Weights of a small transformer language model.
Size: width 224, MLP 896 xIELU, vocabulary 4096, 8.07M parameters.
Each number is 128 + 24 x the weight over its row's rms, rounded and kept within 0 to 255. Layers, rows and columns count from 0. Numbers have three digits each. The size before them is the row's rms in percent of the matrix's.

# layer 2 MLP up, 896x224, rms 0.105, rows 721-777, columns 0-55
104:098092143141074112143134156145165168149075066163178090109111150168104123153145094152114145095098130101113120142166147136089118196120134162150176133126141100132157129148
101:133126146080110134106139101105106169154133116174143108120085103170147088116136127112140119136124154139159097145167161193116136135104170127131107133128106127173101094150
094:152141131157129173202118109123134131114102122080088153131115130114114102118076110146133117113124097141107157118155089142122120149156134131131087102141136116105092154052
101:133117140156144125134094126120167120133183115104117126147129160130134122103165111147174148141144118111112142081147132150115186133137128140129097145125138124121167100143
101:084109157138099102143111097188149106131089142107102095138105134154125133130101108145156127110094137105136146105118107141107120137126145134092120156136152124124166141121
106:155065124137125162159122120143155128121114121149084128110143133104154115101111109100127140120133128154147147124127137142138123098135141122128090110105132165139145130156
101:114095209174085094128180091113140100124112070119081095105125180137149142116121131122160127131133141125119110094146125116129104099160103143151128156121142150130147110123
098:135094168156139166096104116145115113161104133149148125115129126142153158085092106125119104140142129122133093104151118155137133130125101124138084098108109107149131127101
094:120128110099109132131166078151118094117137139101146194077125147115163139148151100093131120132127119110107120172140094136112119122131098098146152087133149177158152131085
104:096124142103115174098140103120140116102137133171132130125083137109137150132116113106123095125108094141125123122160145158187097116090115115118118098117116136140098137121
098:138145157110105089160111126121134105136116123151102157160149138173140143076149125146096126122084081104087174063170111111173140101113148109104136142138134118135128135125
097:165123111122114105187125081091096133135122121107111106139111137125162090130115125127145102087129124081130141139136097152113148165128147122146133114148124103101145081130
093:133116137138151131096125125109145119158123105152109191131169173127128131146117147128127105126141124128092109144176149103143145129162143156172109136141080122142176133112
097:123079156163108095075134174107140151078131122117128117115112127148112126108087111107157135168062131125119125113147063122075105121157118125115129140103160125131129150096
099:115148174146127128142104083118142162147146126175122122126137117132121168079135129152092129135104148129133105120131157124161200091077155157139114131135106161167082137088
097:110132151144163141136143150181151155149118129119116155120130135118136152104136145122145130144148120135084119143140156147086117100110100131072127113081068110133152176085
090:155131127103130067149152143127142142122123153120146124131134117176131136144129074105124133107191103145118172144137116106113138155085146127164085064122129145110111115124
099:091099126129100134111139080146108115160126151106171105124116141119089131130099075099098111075095145115126146128147132130165142137146107139108108137114113133097117125130
099:127098122159129140158151133099122089165125103168159194146120130127118162124142053083132110148109131103103173150123132129157157094124127134163120140125115155170160174110
102:155126124106119070144093144095105091093140158097155133154115105117143129139124117100172101128095125131137125083133088165150167076121101133142095086149065119115131080117
092:135109161108153120111095104119086155138175094150160113111169109146142132153146148121108141114163120145113062151149123165092128144125128147149095126116110141101080108110
097:110185122096085155097100135150117118101148114168100144114096174110099115146147132111162068138096130142112145120152162127143139138123151112137149096114142111092099122121
105:137110165112116117109159122140161117086096094102114128139134158136147126113121146103166136106106150117068136120143132132155121115141075148163125122157122119110155134104
100:127088156144106100120177122129111094132136141147116158120098104144059111095108096131105140135168106147125087091115151128128145150131138117109102147142180099131171129119
100:100139109151132104120147129205107104151131115124103145154160142152138112131130139084158134093159149138139141139123104113132187126145150107130110122194127147107144089168
108:118112099120114164166129174149114129098137128146127156123075123149100091125127114107170144121126149120105173118133142109141189143147140128143105148106135130177117166106
104:139116137131148175136130095103139094150090114136123111136094136135135122106127084113145135118165104132098143100140180119102194145137112162218154101106158156126144096131
102:115072122147140114143128115119129116098137132145122127136101130136086112129124121125134102125139099120128071159135133125126134185105123147108100112110107159116154127113
106:127125160139134118188146158086090132112120105151124134055139152108156131141137120136130138133067117137137120111108110111140126138134159138127104118118107142130105071103
093:119093088165146174150125117138149127110128128088152166146127157134116147102132098127181139132096086143139119121110124132103149135156117166107160117112122086134121142132
100:143124106167106160097136134147153159109153153138109118123132110188140087109123139097131100117114103118146173123111122134138140114133128133149118107112088133121108149145
100:153176120129152149133115160145105161156106096116157122117113131174117120155103121107150129137119119114095122082150111114148155201141116156121153134138123109135139099100
105:127108108137099098149131119117132110141126134099143154149140142131136120126152135080114151070115103123098163148111138160145137161118122132116135104090097098109136118108
106:132137135132111133185107130127181124107127110148100143159104125141146118135111132119140097135148073092110148132167134161094104131115121120111125077125117154120118123119
098:116119130126150136128111126088168117141169101111120136102153129148108098141153136136149107126171116136123114094150131131136140138099138144138133139153081164131140120152
099:146123146089153168139137104157134157136099126121155164120109151138104132117145128126133100190139095143131112082175129126146153139126094129120118072152105120170152109060
095:138120121159121139085141120131119087114115124162142071133151125123114175140147154120115093161122107132135133135167112114145146107118154152095148073126129173124136134116
100:137092161143127176149114146169144128156069102099169120081119145098137136127123140121147106105123108149118135127121128139123118098112139116163133119082150107166088099108
104:118142121111148116099138104107163116123142130120175132132158165134122066113097154114137113170117167134118155143156092115150146140076086113067126095139121110119172119137
104:138104120154114108126157157120171129087115092107099125111096132133096158122108136106104118104137124119141117186126179132118130123150129145137117124123127170170132129164
096:109115113119107124111100149108129089134088117112105110111095127140135178145110149091162068105095083136116127172122116128147129172134133124133075106138116106165139079129
106:106142123179139157112135142096181102101106130134125093097102137156150152124121083106139122129181092121141102103125101153105129125091114136132144121135151122128136150108
100:111124113153163133129133131093169141133129105159114133142151143139126116113090090111140141150100142053104126088100108141115112132132156113097068118127157127179101156111
102:170141146097127111154148172150118118112160098151196129112132177150152122126170076141175159137138115138117133118129124155186128138102106166121155142118155145128115090108
101:115125147120143107099114120167173108139143099127146098109149148151148134127061125097166101130107096132129113123129134127121121155163149124146169119161169099108111154105
099:142127164140120116151107135112179163175124092140117114159102152141113157101140100121154102170101099131125103140118083140124146149162103137141104134124129144132104162128
102:127107106160098100107101120150149141123113105155079142149108128164128129074127138114135162127115112113092139108108162147119177123126122124142147137130094139137120113141
096:164138125155124146129111184125103100144117104073147120126170126130102058126086119144149127089112105119105130133184104168085089124170141131158076137149158134122127156159
099:110132127097141133150106092132178163120113139093137107116130144123167163137095094132091089159097134117141103129161134139158070129165121158160102113093141116095146091110
097:115137144111135130109150118098158126117119103146150128138146140096142112100149129105157109104125139136106153087124079151175134141133125154147118116199116106119114099092
099:136128156116115133089106144155107146137159155125128150113073154118140136103102142153167152126150113090132104087144110155133112091101102145104097108109123171157082134129
103:138090165190132131104154105134145109171143119109121109112143114144147115099055163110114111114165120117141148113162109122116129095104174161109136107113166171118134119130
105:111121141162119121121119151149076104121142111160119123120115152149128109145091110115149132128131095115081123137138110146167137134124082175118133133128118129088159116128
095:129112155122140115150092108167084163086153116160159144116106141115074137065101103122135121157137094147131087066150125178140123128156116136140147146161144150121112109144
103:150129163148120132121172118137169138127134155143131139122156142130132133132108132084197105159148137154118134093144160136194162138104170153171142118106148118122143114129
099:131112156104075122155121133129161136099160099134157119071117178121136089131162140122157145084117113111104137149131130111073110151133143119121116106111081142137160086151
098:098088148142089107132106096107127144167107112129101120116117150110096092104135118135148105092113141142128112142125159119158119100119165107115124125116136115083146175084
# layer 2 MLP down (transposed), 896x224, rms 0.0944, rows 721-777, columns 0-55
107:133175117116119125128101109168193140126143135135145088124149139122125136130094136106147135141126104136143093085104169167140146131121126118141114154099119074144117099136
099:092120126119123156124122122125096127053127087181160152087134161110134140149155115119132142126115109136108124088122154150127140106118113088149085149149120151134098114097
093:156143122127120110141116107138116141130136093120143128113138105098150138148155139163122143098134131142126134152125151130102095121092129090090116092131143146116140149161
104:172178145119101147074123154136120178115127100119136131148105140123160164105119137059100174146096136115161145123125172117113127068130147141147159142137109112179109115123
101:125110118128152108129083119108167119132143147114121125121115185074118115129139096146168152147114163124156150122166096119137107113087090161119123127139131158137145136170
109:101164122109121156093147142126153188095151167123147161138118104149151124127113128143119146123178091148147150107084088154150145122108112125103144106127124132112089146138
103:131137144141133142114121169062090095141096118180141101145171155102144121107113129129127139165116129152119134131128119133091133102104136134138142106108169093138147156125
102:128125122112127157093132114124125093152114142072118107124091118122113134105152114150152140155120185097151113094129166117119150136122137139114141142100128153086163105128
095:118101128158129123122122133135114126158149120185148062111148144154147110122121132154144151150161140121170154155121169129100142125089110179103111127149190131170131132077
113:121122146109101145143120136149106119113144138084110137135131143100116076121121111105171127154139139173079111047162144149174126124135123104087100123112147113141124074119
099:094139104140116126108096137193132137121161158109136137090114166134134107180157129123134119158081116147114131155126152144163171127158094138133107126115149122121154162126
095:109107130105134159120114098100128076118087142154124132124109137112120162127142136165139119125140139104110114160157122088142087104105128120124117168069140133105124097102
094:129154145089114071129123104111129169082077151126143149087085077099136118140163134082086150117107140136142165150117136094142112131151158156113094123117139112125114133157
094:161107088120098137116092119100138140128145125119086109113111090136150110148121086158104142146135132112128173126139148119121093111131063105148106118136081114138160145140
101:126124136137184134145140167099142147115153129123138123097181118118126143082152115165147128142105115150155101143089118138131118128175151154132128170121104114161127084105
099:144144147145148129094157109130132157099108118168163164090128141132109090150164134163153120142169139140096110112115106130105118152150141124119175185135168160129139164154
089:096128121166114118145158148127130104122145117155111122120123156163131128126138156152103143135107138098168120123128123164121128108131125151158137133158121134142162147117
094:130163129130132133165150125097135202132150135135099138122154130103068138143149127118103114125110118140110109134092109122131133111124149141160141120167131139110120138138
093:153124131100158157136092077108148161114147103185122152114145127131088118129143116095114141166126116140113115141084137172141104110095127137128178178142109165122103116154
106:134150102123111074122167124107154161161137141130118118115128102140113155132110109105159107148135128140108068120155125166146141129150175151138159111140127125148148162125
096:103143134136154161103081065108107162104112124120148160110162124149128132123130118170138133107114143140127135136120108079159095117134146099121126088123162149115134107126
101:088091102140123120117130161132154162134102185114154137174125139127116105162172108087117126124118150168104093097079145164145121150137079132171143116131108148148122105112
104:163090105098081146137158120126136157099119109139136104132101162103133167144112122116137095092108119086114120138184109141151101120103137125137097137166099091161159153096
098:139157121092118132163118117161158113117186142160116108115119140077114132174123139123108102133117111111177129146080121141082120127145121086124182125075164122101117147114
099:128117103138091126133156187131110120170176074116143103139136123167156101146108151138155148139141156146145154101126154145117111129113137168126177180112131126146124121121
108:122111108129097098159106122113109130144091158150130175107098111142079106124146100086169160148170101131125102131088145175114133088152109152129164124143129159114067095129
103:065100109114133133086075126116137103112124144174129084075178137114110135125122137150111145145130092114121187142121129119111123142138124139126075095133096092136163145156
099:149123100116115112129096134142134116139125141092138114108125156176066128100118169150107146117139155079121140097132147081107130203148161124138130126116095121139147130118
103:149157105106095092121132160128146140147162119157101145138155131127145133149148118183163142124093113150154133121137163133136112129104073102137121157144085111145108071148
099:156172118139138138146112088170144160114088109112114092111152123126153157123092136137136126124138084080124121118132117122156072131173111111088139138099137130116177168144
097:134166104114148149135104154099108151127176151119121103092138108131123087136143129129088162123119131132096117123171115110128131124136127138106130147086125143118119153145
107:124146087115119175128121118128124161093132127125133152123112125156119137111133109139141146131102173114141106161145102171147153126131092146105139089174135127137099138133
106:096153119144122160130163150142114130126117133136114139117107132113105131143096135122099144108114087150137137152171136147157080109096101124148079148117128144126068134076
115:129113126147099170092137130091107083121164110106147141148147182131144173148115114102136102121135115153160129167109089153109111087102152107124139079108118092141090060086
101:127144107129176094101096117116099143125145116126148170109120107140128129119089132149100106133165118136085104164105123161171134095116138171087103102096114180148147141104
098:111169114175158148147127152127097093139104104122187152108120156108147157117112161086146166135098140116141101144094143165132108143144126115152148144094132172167131135149
095:144161109132106092122126158085150121171109109129142108149092160127133179148179167125125105139152133093152162157141128138158178133140156179118114085115133152120106123100
101:119143094124107124143100156177126109142139138146120103137127129076134111167119134164135139140103117093099138141150124135160140124136108113111118147105145177110140169106
100:134114086153175128172097140184150143138138171146165134113168122117151147107124100146160133128104138129088112195090149106119137131129127098120145091141165135111162139136
101:144126143116152148151134130133145112129144163107112130099111155172140150122124143131093123171085138127125143190120147136102190122127154095111173100120090154121183112137
094:156132126106158125138126148144152111189184108089109145083124156157133131132198174142115140135131139155125093158120112105123115129126154066124182120135165146147119141178
106:105119141103110146093108122146143104115134153121110111111116113130109091088132104104147114127123169125135182095127120152116074156155199141161155168107076153097148097131
098:156167083156130141161158116140125178120101140072139123128131132118141165161179097117139166105136105086162128169142116145121129106112120128138093107151143151083127073119
104:144106135148128108132128113069108095085153155139132085137148105143145101087141133140153151151167138155125088123089109136146084125160142131106116104149110129106146153145
101:119140103159111086103136144118138119115130134096136115133166146128116119173082092146145127152100112122110124093109133085107102126112126120135114155131110079132128143153
105:123131175106131093130130147119069119113097099100070122139111145146136139094163184174150121145127108129115122109114120100108153127137160114139107124122125122125119155113
106:115148138129169086135152130116097108183115133163129128137128139126154140070159139115097130130079159157141147118142114133104163116161126134126134124105171161097126160092
109:152104180128099122146151137114120082103143149143141077136140162129113132121119130066167123101096123130106130114111092150129129114131142114125148111156175095133100133063
105:115100157132101104163163178110135151119128136175121134155143158127080066137148154102181100134148137150138113114140190118085141157086115119150116082159098088125101121143
098:173130098114142130132134126118134142113107133131059109128132129153122147103102100141087129101102159159113135128101123144164106112121111154099130115127144146116158124064
099:125142104155132109105128122077149141168109133072151115142105133103112141113127151116093140131114137156118161118104172118101096117141132126134156147122167107141121116100
100:152101114109167110127155129172078111123117122125132108102160138110165137151128121119131140125130126113148140121105130124104125145084166123127171148113115099121135167147
100:095117128118144136138112144100110106105128089167113111135087156167099132113115139150118114161122134149126155082093142121159130117099138149098115125132139136113166154113
093:147111126137101139142135113104094111104172106132160105142179109142107115132140137115091117139100119163164117089130115114139164159138113107169096096117152089181171102138
102:136106118100112130159127136079125105156161132118148124174128100108139124096159092135134168117135141136097115129117134149154119141135154152121136087151160129102112115061
094:139119136075088095161121141162126133113159129183139123080110130090147150125137153130135117145115155121096144132154128130125153143128083089119108158134142103148090111130
100:133151117114117119108150112173126104129124141119119113137116115130151122140132122091127134129136141158100145128165145116117118118133093102107211139125101141110141163087